Weights of a small transformer language model: a variant of SOAP for these matrices.
Each number is 128 + 24 x the weight over its row's rms, rounded and kept within 0 to 255. Layers, rows and columns count from 0. Numbers have three digits each. The size before them is the row's rms in percent of the matrix's.

# layer 7 attention query, 128x128, rms 0.06, rows 0-16,64-80, columns 0-127
019:143155150113101137094157091115112116124122150163139150145144101099127121144125138112133140120119135127128096088125139151092169134149127160161083110142188136103110150082136112122105125122165128097135134155142103122165145106150089136156161152123151099158129111136135155085120116104120139121140083121092085131108046066105130108134124163163091107139136135106131112134097130140110100116112
021:101145122132137127144117168127102114094100147167132122158117083098142178148111146131140086134107092128165135130143129169126151159124127159176150138158152172130102080123100112127169172096113103102101146143147107161120166139103102148083139140174122106130113078115116147110137117109131101124152123139123143148130112145058118096152124124135121161114123141096113139131141107171105116134160
021:139155138122152059136141126136152190142161101099113118128153135098147133111148162117116136123143111116096099154134126086136142135157138098105099120150112144137098141123074126146105063115114147148081135148109109118127111131167156167155132104162116102149161166157133148130090128118146146166127128134165123138172115129126154156122159124145097129126106146128142095102097121123112168162076
029:150135131130160107145106142135154167141145075120158129113139141125143161113135154125148160120110133153118148144044109143140101123147139106131121131066135144110097129149090145163133154111125097122122129133095129109093126114121144139126130137148104125130122091204145127145061134148162088109137145112120109127140119158128127091096153150089144087118123149164113156181109119110144157151150
025:148134154141140108079109123149103152168168114134140142125124113104156144108146157153125116127093118154096128139090159125167131134155123072110120149123144148119125105177140174157115150072147139176109115154094133144129083137155153137111154149181159106141135083166100118137107128127134117116104147142123110132161129142119164070109144151095140105084159131136158131122159156106111126115131
031:140130113156160115149090121146135182159157116128148140109112149121136152095096117127164134129158137145133112130113158155169101122129123122143072115141099153129115119194151131151086144108133141176108092178132097142140083140153128116140140172146148141118129091162110108160102156141139103120102150099156092121154127130135160089083142138092128110154110119133149108174124147118133141110089
038:173112133164105088134124081156105134155143145126138132127122090086161128146116153177156088136115121132119103136115137138109138101160126096179092096106148151105109150125127110086116131096132138093173122139130121163163121109149099118152116148164151089090129096114135075128174126145124107157130109126148089143079132137174154076116119120116159118143136134106164136138117159128113125143136
034:140112113149142119196143111163073157136113145152126176114147088109133143112065163179132130112147140133100152149129171170150153124187096135136093126109130141124132131161132136108099154154140141169137094110125126123097146117123123119128120169149169129099126082114125109160133118131120131129138158123130084134117149110137158117111072128138121073147125127111124158151108130108168146128135
045:124143125125142118107128177087120116098107079110135093137078156168122120111132129110094125142114115150163132095135160136156152147107111146138123146126110092149077109109103128178168102113100134154096113085108120094116111129116133170146120121137131174120143136151124180154110136107137118155134132122134136146129148074117137144138136191152164193126116100115140142171151152122113106106135
039:130134164113147132124104176108127068122118134138122151122106099127140162095147070089105128127139109131132111107139143121135141123131136144151106120169146129124133102076116124109151119142103135142108157147143101107099147131137110119075083074136130149136149130124132120080144124128173135114136141105119183102106108112142139110155173141106148153170138080111150119145130144123093179185169
044:118104133167153087129153133151146094134126139086177166110147157148079146128110149153105128128108088126115137100163161121139163061159136149153115113112118132127128155134115076148099130082139140142152141100124162119115120159114078136118109128133128111108110141116106090128143192113091137162116130113114136150139142131161107157107136173148110123089127109138119119133071114104105109098117
036:133118119095132138123171169111149144090153134161119118101141154175119106084155076112103098113138154129142145112132078115099094128083139112137138125143153101149131121102107102136174147159111120153109163114141135153122111146138141139158102094118079157144142153167125165123100152113151131086162105130131138109134144102088151133174181121132127176149093142113091126126146125141128109154143
059:113141151124101142095116142071168113105131093138125083120102166189110146140128096118103107174112126132133105067132122124105130131118149113127108133123147115169102110111125129120154129063134109160124169082136135149163098136100158164132118099124119146162152143143102137130128162118140132125134094143126096128137122118087088129137144169159096139129114122153101086116162090112126084102140
040:102127086125123100151183080178120151117126140104141167137148101078147158170102147156123121116147128136150153173135168145143131096132097149150149129126144180142128134143141144141086113124111164119159133101114110109130135103123128118158101167113156106113145124114139139127157117115115161162109151120076131167102141137136114169142085104126114085131128130115129157111062159132130103132101
066:149103144112093119134130170125125145136138121091165119122114127118113116092092137106155142125103100139096108073134129137099177114135190156121159160102124124121103148109118128158139153125152156125139147136111183176097111121130094121122085101142080108116089110137145105153123134143152120098139087119132131114156132126113064107117162154144119152053110125112128085122127111123130104112111
054:142141161083145090125086110124128133132136157085174108134101115103160131117109131121142105102143132113104137068126151117140160107147121097120133151072088116116129171150114140166149133155157123135123111139114160193096081112181103106137138136111107139118145087149129155145122112106149139108085100123139121129156138138089128086121191138131162160093141130134108098132117135118131134120113
051:146124120125095131148113126108121113121143072124112122114156176139097103105118167141172184177104108162093119116121127107112100155114160147130122104128134138125088096106156087128121129125139129122108163125135137067123143127106157179128110112155129103117125145130138088142119155133160113134211115139155118117154135116145081149117106124164146172090122138158140142107089099145129144136114
131:142118163116148135088132138169174179180106129142131122143155119144110093130095134124154130158106140100117128125120110098118136125085149124144111147122140105121110176146130146180152096107130152112113160114152092168114178132064127090156125146100174089168120148117123134148106106150142111152126110149125074138098117142158137133136110115118129140145189121148126110154138095127105112105119
113:139128111134154130079134094128124166139124128106133148136127124100118152128175156092154127143109115154120129128117154112131158132142139124179127100149160102117106155164093138157084145100162132103123112108111089104146117094143104143107146146158138127106150158162106131101156086137144104109134129135151124117104167168104104142155117120082175137154189122112150111186114132129100094073120
112:143119122144127109137187116121166142141083149133107125140148130105082108117108095131147127147105121127091145101114147113161123093127141150127164153094120170141115129101091128166156117156131142081076127151171120104091099096105110153148094124133108109185142130132114117123100094142143153127159120141136088116083139141157089139097100087103134155156146106134135116158122148106108134130176
115:160091131168099126145101154164190161152114106144134144120164154138111118129081128145140104136110114133120123159167152114146111119128138136117094117092096151110124149106131125151155108128131098093140196148159151144106127132088100143176128135148110140161113131109118091120114132134148115137154116123138094117106088155139136125158061117132126166084088168176118139117132129140154139099120
122:159118171142120094131118133141139144130107141160131129095105134147114095126102133125120151158129114111114093103142111129171106107122171130114118121121117169115111146110152139174151116131091092136126154172151183094098157177145110080133101114144122127150081134119137121158095113106119120075164120077149137100149087109173086139144128127148099141107120131140111083136151179133132145135115
112:130126132124128107145136181089127130115099125149137107129140138092106146122192119134155155138124114112113141139163134094126103126131144099147113149168097151110109144160128161127093147118094164129117147144135107194141095148080096083121122145100135127115152147117088127134091120151133083067148108157129114099140152171168101124117145103105127129167154107157158132110158096126118090132107
118:133147112109125117147117136090118100137119131147107097127129125116111145120137144122128122161107122154108163089091119095106130137137114136152135095156111135145138155152128087107080151079150153144092053119075119147091142138152125150056134099125130112099135139119155118128121118128131120068102164094150161137161142151129113128150178154150158149106102157173141112156127159145135146126117
111:139143134115152140124086133112103101139174152131162135147107125137138128117155089116149124146152152091145114170108110137058122134124075161098104080152126107147141126125125140123071146125113107150156119144117120106151128105184179135072125129116115149101144084172137129108128138154133126140125148122098111147177180139153150125167132148168118150109099145142104131134135131122127091138155
113:151123145139139117114156123105089122116171087105151147151123146127159163085084116137155162152167112134135136114112145119133161157087152154105127131115137150122139125112098128142126144173135165145169096112089143153130133077120172104101061135128106098108168125109124126133166142090126097067140098123124137147152133100111113137128128098102132120106087105091123149140118102148131102142162
127:097103139166126133130129158145197133121085168149156137122107100142106109137126136162104130105092082169133129113082117127141131094111094135094060161126100134105093162125111115159131124128123108087135130165146162135095090130110136152120154122127120101123132152137138131140179130112096100125131125109117103139083139144107140109117085104117160151093161169129116133093139157157150116144134
111:117122128114124156106148109099099147112107158123132113123166146141158130117105151109098123103118094183086132129097157120130140165108161116144150145147122104154103101119137075120114137141097146137107117113083117084144132151165152150117151103124108130121115168169167170143138108114152131106116086107132151168149149133058130128149151135125116106107127179126133167173096155092152141111108
127:130096077164154149172152095171142129104130173169129138121148088129125076133077159137127151134104092105133127101139133139151114066123138123156129169134124143121121132141158140145185118147134135148136118148129163153118127120104121080131108176150129132154137175102117120150140143136131115140167108081089135103100121136161106119106095110123126145120154127126108103087153147153112109152160
108:118097137135141151131154153115169179172109106147098169121136136109115119131094119132118128156097094116109162126139100130138112076143131145103156181119143141093141126090108118122184115107158143091132204122126156120136119134128116180152128133128131143181104108097127112128121147146121116114157126134143119149089144187160134141116077101152113164127118122176140104117140136105110135136135
128:155157138090132128104072095103105141132168127102099111150114148137141185109131131142144116134143141136153088127112129154125115178115125128099149137159153102171114073097136136104110148115131166143126143137114131087140107124156143166122121132083139147117115144136170121101111161132109086080116177114093167133140150135085155126114164145110142120092117099089147165133133124127110168135155
122:142150143177132128119145090101173125128130122155137147166140093139127113127127098145127166128125099107169125122130092124142116099109141111148123123148120110060110131091147147153128128116150132109128152208116144134127119117114096107128170102149142149129129141096116129135167113185135126127126126167064157131046092159136107162102134133121104122121140114126135093096132105156137107139149
102:140144097156158135170127129159149079141154101118179148117155173171115106143123094126112153109167105141129115102108143119125111086114101133120153152118112094129124112120084086117134144093151136158162100092096145136102136123107161114150120095117119108159090166113098110100157132126120120141161154140148084106096154145146111117128136171161140118115114145166090103124142140162085101141124
136:170120128163123103118118142176173170134131133142137143158183073080117112128089100104115149152125100143143110114136111126129125083134156170118092107118124130109090148100078114158182137146136089133139159142133163147114149162108111101140148141135118126142151134106140105120148146141132132104132136116118086096129076163134126113101118132158094163123133127172101136081122126113150120137162
# layer 7 attention key, 64x128, rms 0.0598, rows 0-16, columns 0-127
067:143129147106100148143141163157145158107093110122138124154139109096138089119116117171128154144100099116126135115113109086165098098106143125131145147102060142115069137126104138151154102112136136134112167128129149132116100139081137118127138104162100116152107141117124143152129140091145096099145138113180121101113090070170117118140126131174156162170144107163097110113169152135135145125148
059:151111172082104129094177138156106154128119112126122167126141121147088138131108118163137164128138136097132130127125092123176133106114140112137154148113079095104102128106154133140138059090165150101100139127126122128166132159092090119165114130121132131148112139109143161149090123145133102135120095088149126089112139067174117158136115158157112126126162125164107104102132129138145139111101
060:120104104132103166158088123131139085127167133074109130125100127112179160147140148127141096125167140142165141134138123137111135149130144143138113121176100100152146064141166146088102132149086140131137136142143118144128147118143151114122111160122127136080152110124124158133092082128132114160091088153094114166110155146128121136097145158131120087111086136108138147111081152136127179151140
064:135158117113142118153120154110120070125125165097144119160149121096172128115129142067142141111089165112107140103145108099125119123165153122150126100136112116105154117181091118128139168094131163142116147121074144185118115144144137128116130105135121112068117133094133123137143132101119136080120166102152148134162134170112112100097159081137095120142145134091128148110127133101141145163109
062:109147109093118147174119148127118134134135133126142133154110140141181133108133098140126143143103133126145163135136111185064072158101104119128132103129132153146111199142116133142128141165145086141109159150145136148065096094134121125087137111137111100128147099131118087124113161120160096156106158132110108117105145137169150115149127105129139145119100130103145117081126100108097121098171
056:156136067100099128093125133111130074148151124112111128137161142151141091120116141129140155125104102115123089102163113115108129138122099129134109129118128171116165099130152123167110124136148120137118137158134102126099156125104148158108110138156155132164113124079162136168111135102133091128127093134077085110141129121147077147096097073159081152129110143149114074084115105112130133134142
058:122125136119127114139132129136168147152103140094113136152145146136091099094140159121103174140141124148144138130119111147147139123101168110116086151124098121111122133136188151123141131164130117122143151074156131122106133104120128176158092158091142143113167155124137100173099081116105151128123159149081163107135119131113158169133110126122129087087109122101077128164094154128175089116121
057:116149144132169109116115123147130179155142123168145139145105119153133139122098146116124117119113121178122096121157105113176110167100148098160125122097135118090114113136113120148134144123133162118138110162119143076126150155129114122116164128124122098105160154131088147094146143090134098168063108105140130145101126095124151145133149110095161130148142095082107140133133100175130141052115
056:080116154128114167112148148132166145131053146125115127089150146109141169161114085135133101131131091112080148103149147139104160074125149153096145148153099143108129160109117110118131134139162154115102181157157147126164132139136144124153135114137082111142128152093147122135128114115101148144134168125135124144098088119102147112150108155086114137167152104100108114109093118131129121156092
054:114112109128153137126149102105107184122146126117152148163133133116128079133098170115122131115085130119103131116165118132123111127123106103152134122149137090059119101115117148137098149134121155136069143139136148121131127114111160076136130136144109131124074151184149141093131091148107102156131130137145105100131128130153133134097126157107082096110151055152145142138156161097109120142171
075:150110108112129101102121101134152110121142124132116109120127137130114088148175091101187087156110121076100107116104095098139139163097118159115097135127144071144100179139151167136142088109118126126154128141134090116092124088097156137126152121107116145141141155127082135134126124067125108107108143138157122135139094069102105147124142121094156102111148106133122143111103113107112161126102
061:118156178132100153137089109131159101152108121098113136136154164097141129126127120095114141128124190114114127109125149135148112099193132128082126132108104142155103154156100133133107159150152131110099163126166143148159092127113110151116137098149158128147134075067123146121109092135113116150164146143160099118102085160151108123084122120132107097151083145156141151114130097141116120145134
065:100129131124130126120126109116148085114138121148102133071150123158108118068148097118140168112153132109090122112126084123112107110102122154157117128136145094117126131117090087136087122143105125152092159102160162135131142129155120113130111110172133120125090128133124118152101112162124100156124105101087162107147123129143092151119135128097111103055074162148124121145101117127125113056124
064:114155116101184133130141132172124131122095126120161148152107148105124176153184098138131104142132130189142143150118152102144126125120159138104077075140148153135115139142108112110163127136133136086100130134111110122152125135127099103162150146132103104098101154111135065141142101103124133117138113161159104150143108070119114131128168139135173088130153126146126146118133166111159166094126
071:172183107100116116115166149110143094124139171142148114140121109105140119181139130079141108114141138115148151144134107157115099146118105128124095117118083093133155094119120115141098087116098140170115128092097137153103138130090151105159134112116093133084147149141145137174117132140121133149164148137150111096164159103152110123122167091137164141154132143160098145091088158093136144126111
070:142109130126100145124136114134141100104107118137161128133108116150126109061123105084094144125110149128123109131120100067077113150107076118103132117140170200096117137115149159122122123127123112125109128182136097110137118103124137114079158115151136141120136151129114140123111205155146112108142122133119127146126098117087143102106112096128145162109153128141179129110142121092114158169153
061:098112122144081081150135129101136109116133168159159117105079111143140082185140122126107118099141132100120182149152130110102158133154109161133133148158116119101207142130117127134115107165104110107115139137141108127165105106142094121086116151149128164164102113130088157144110176144146094130146191129146142133107135130132124123134105141110093105135126119119132118090131143140111105123094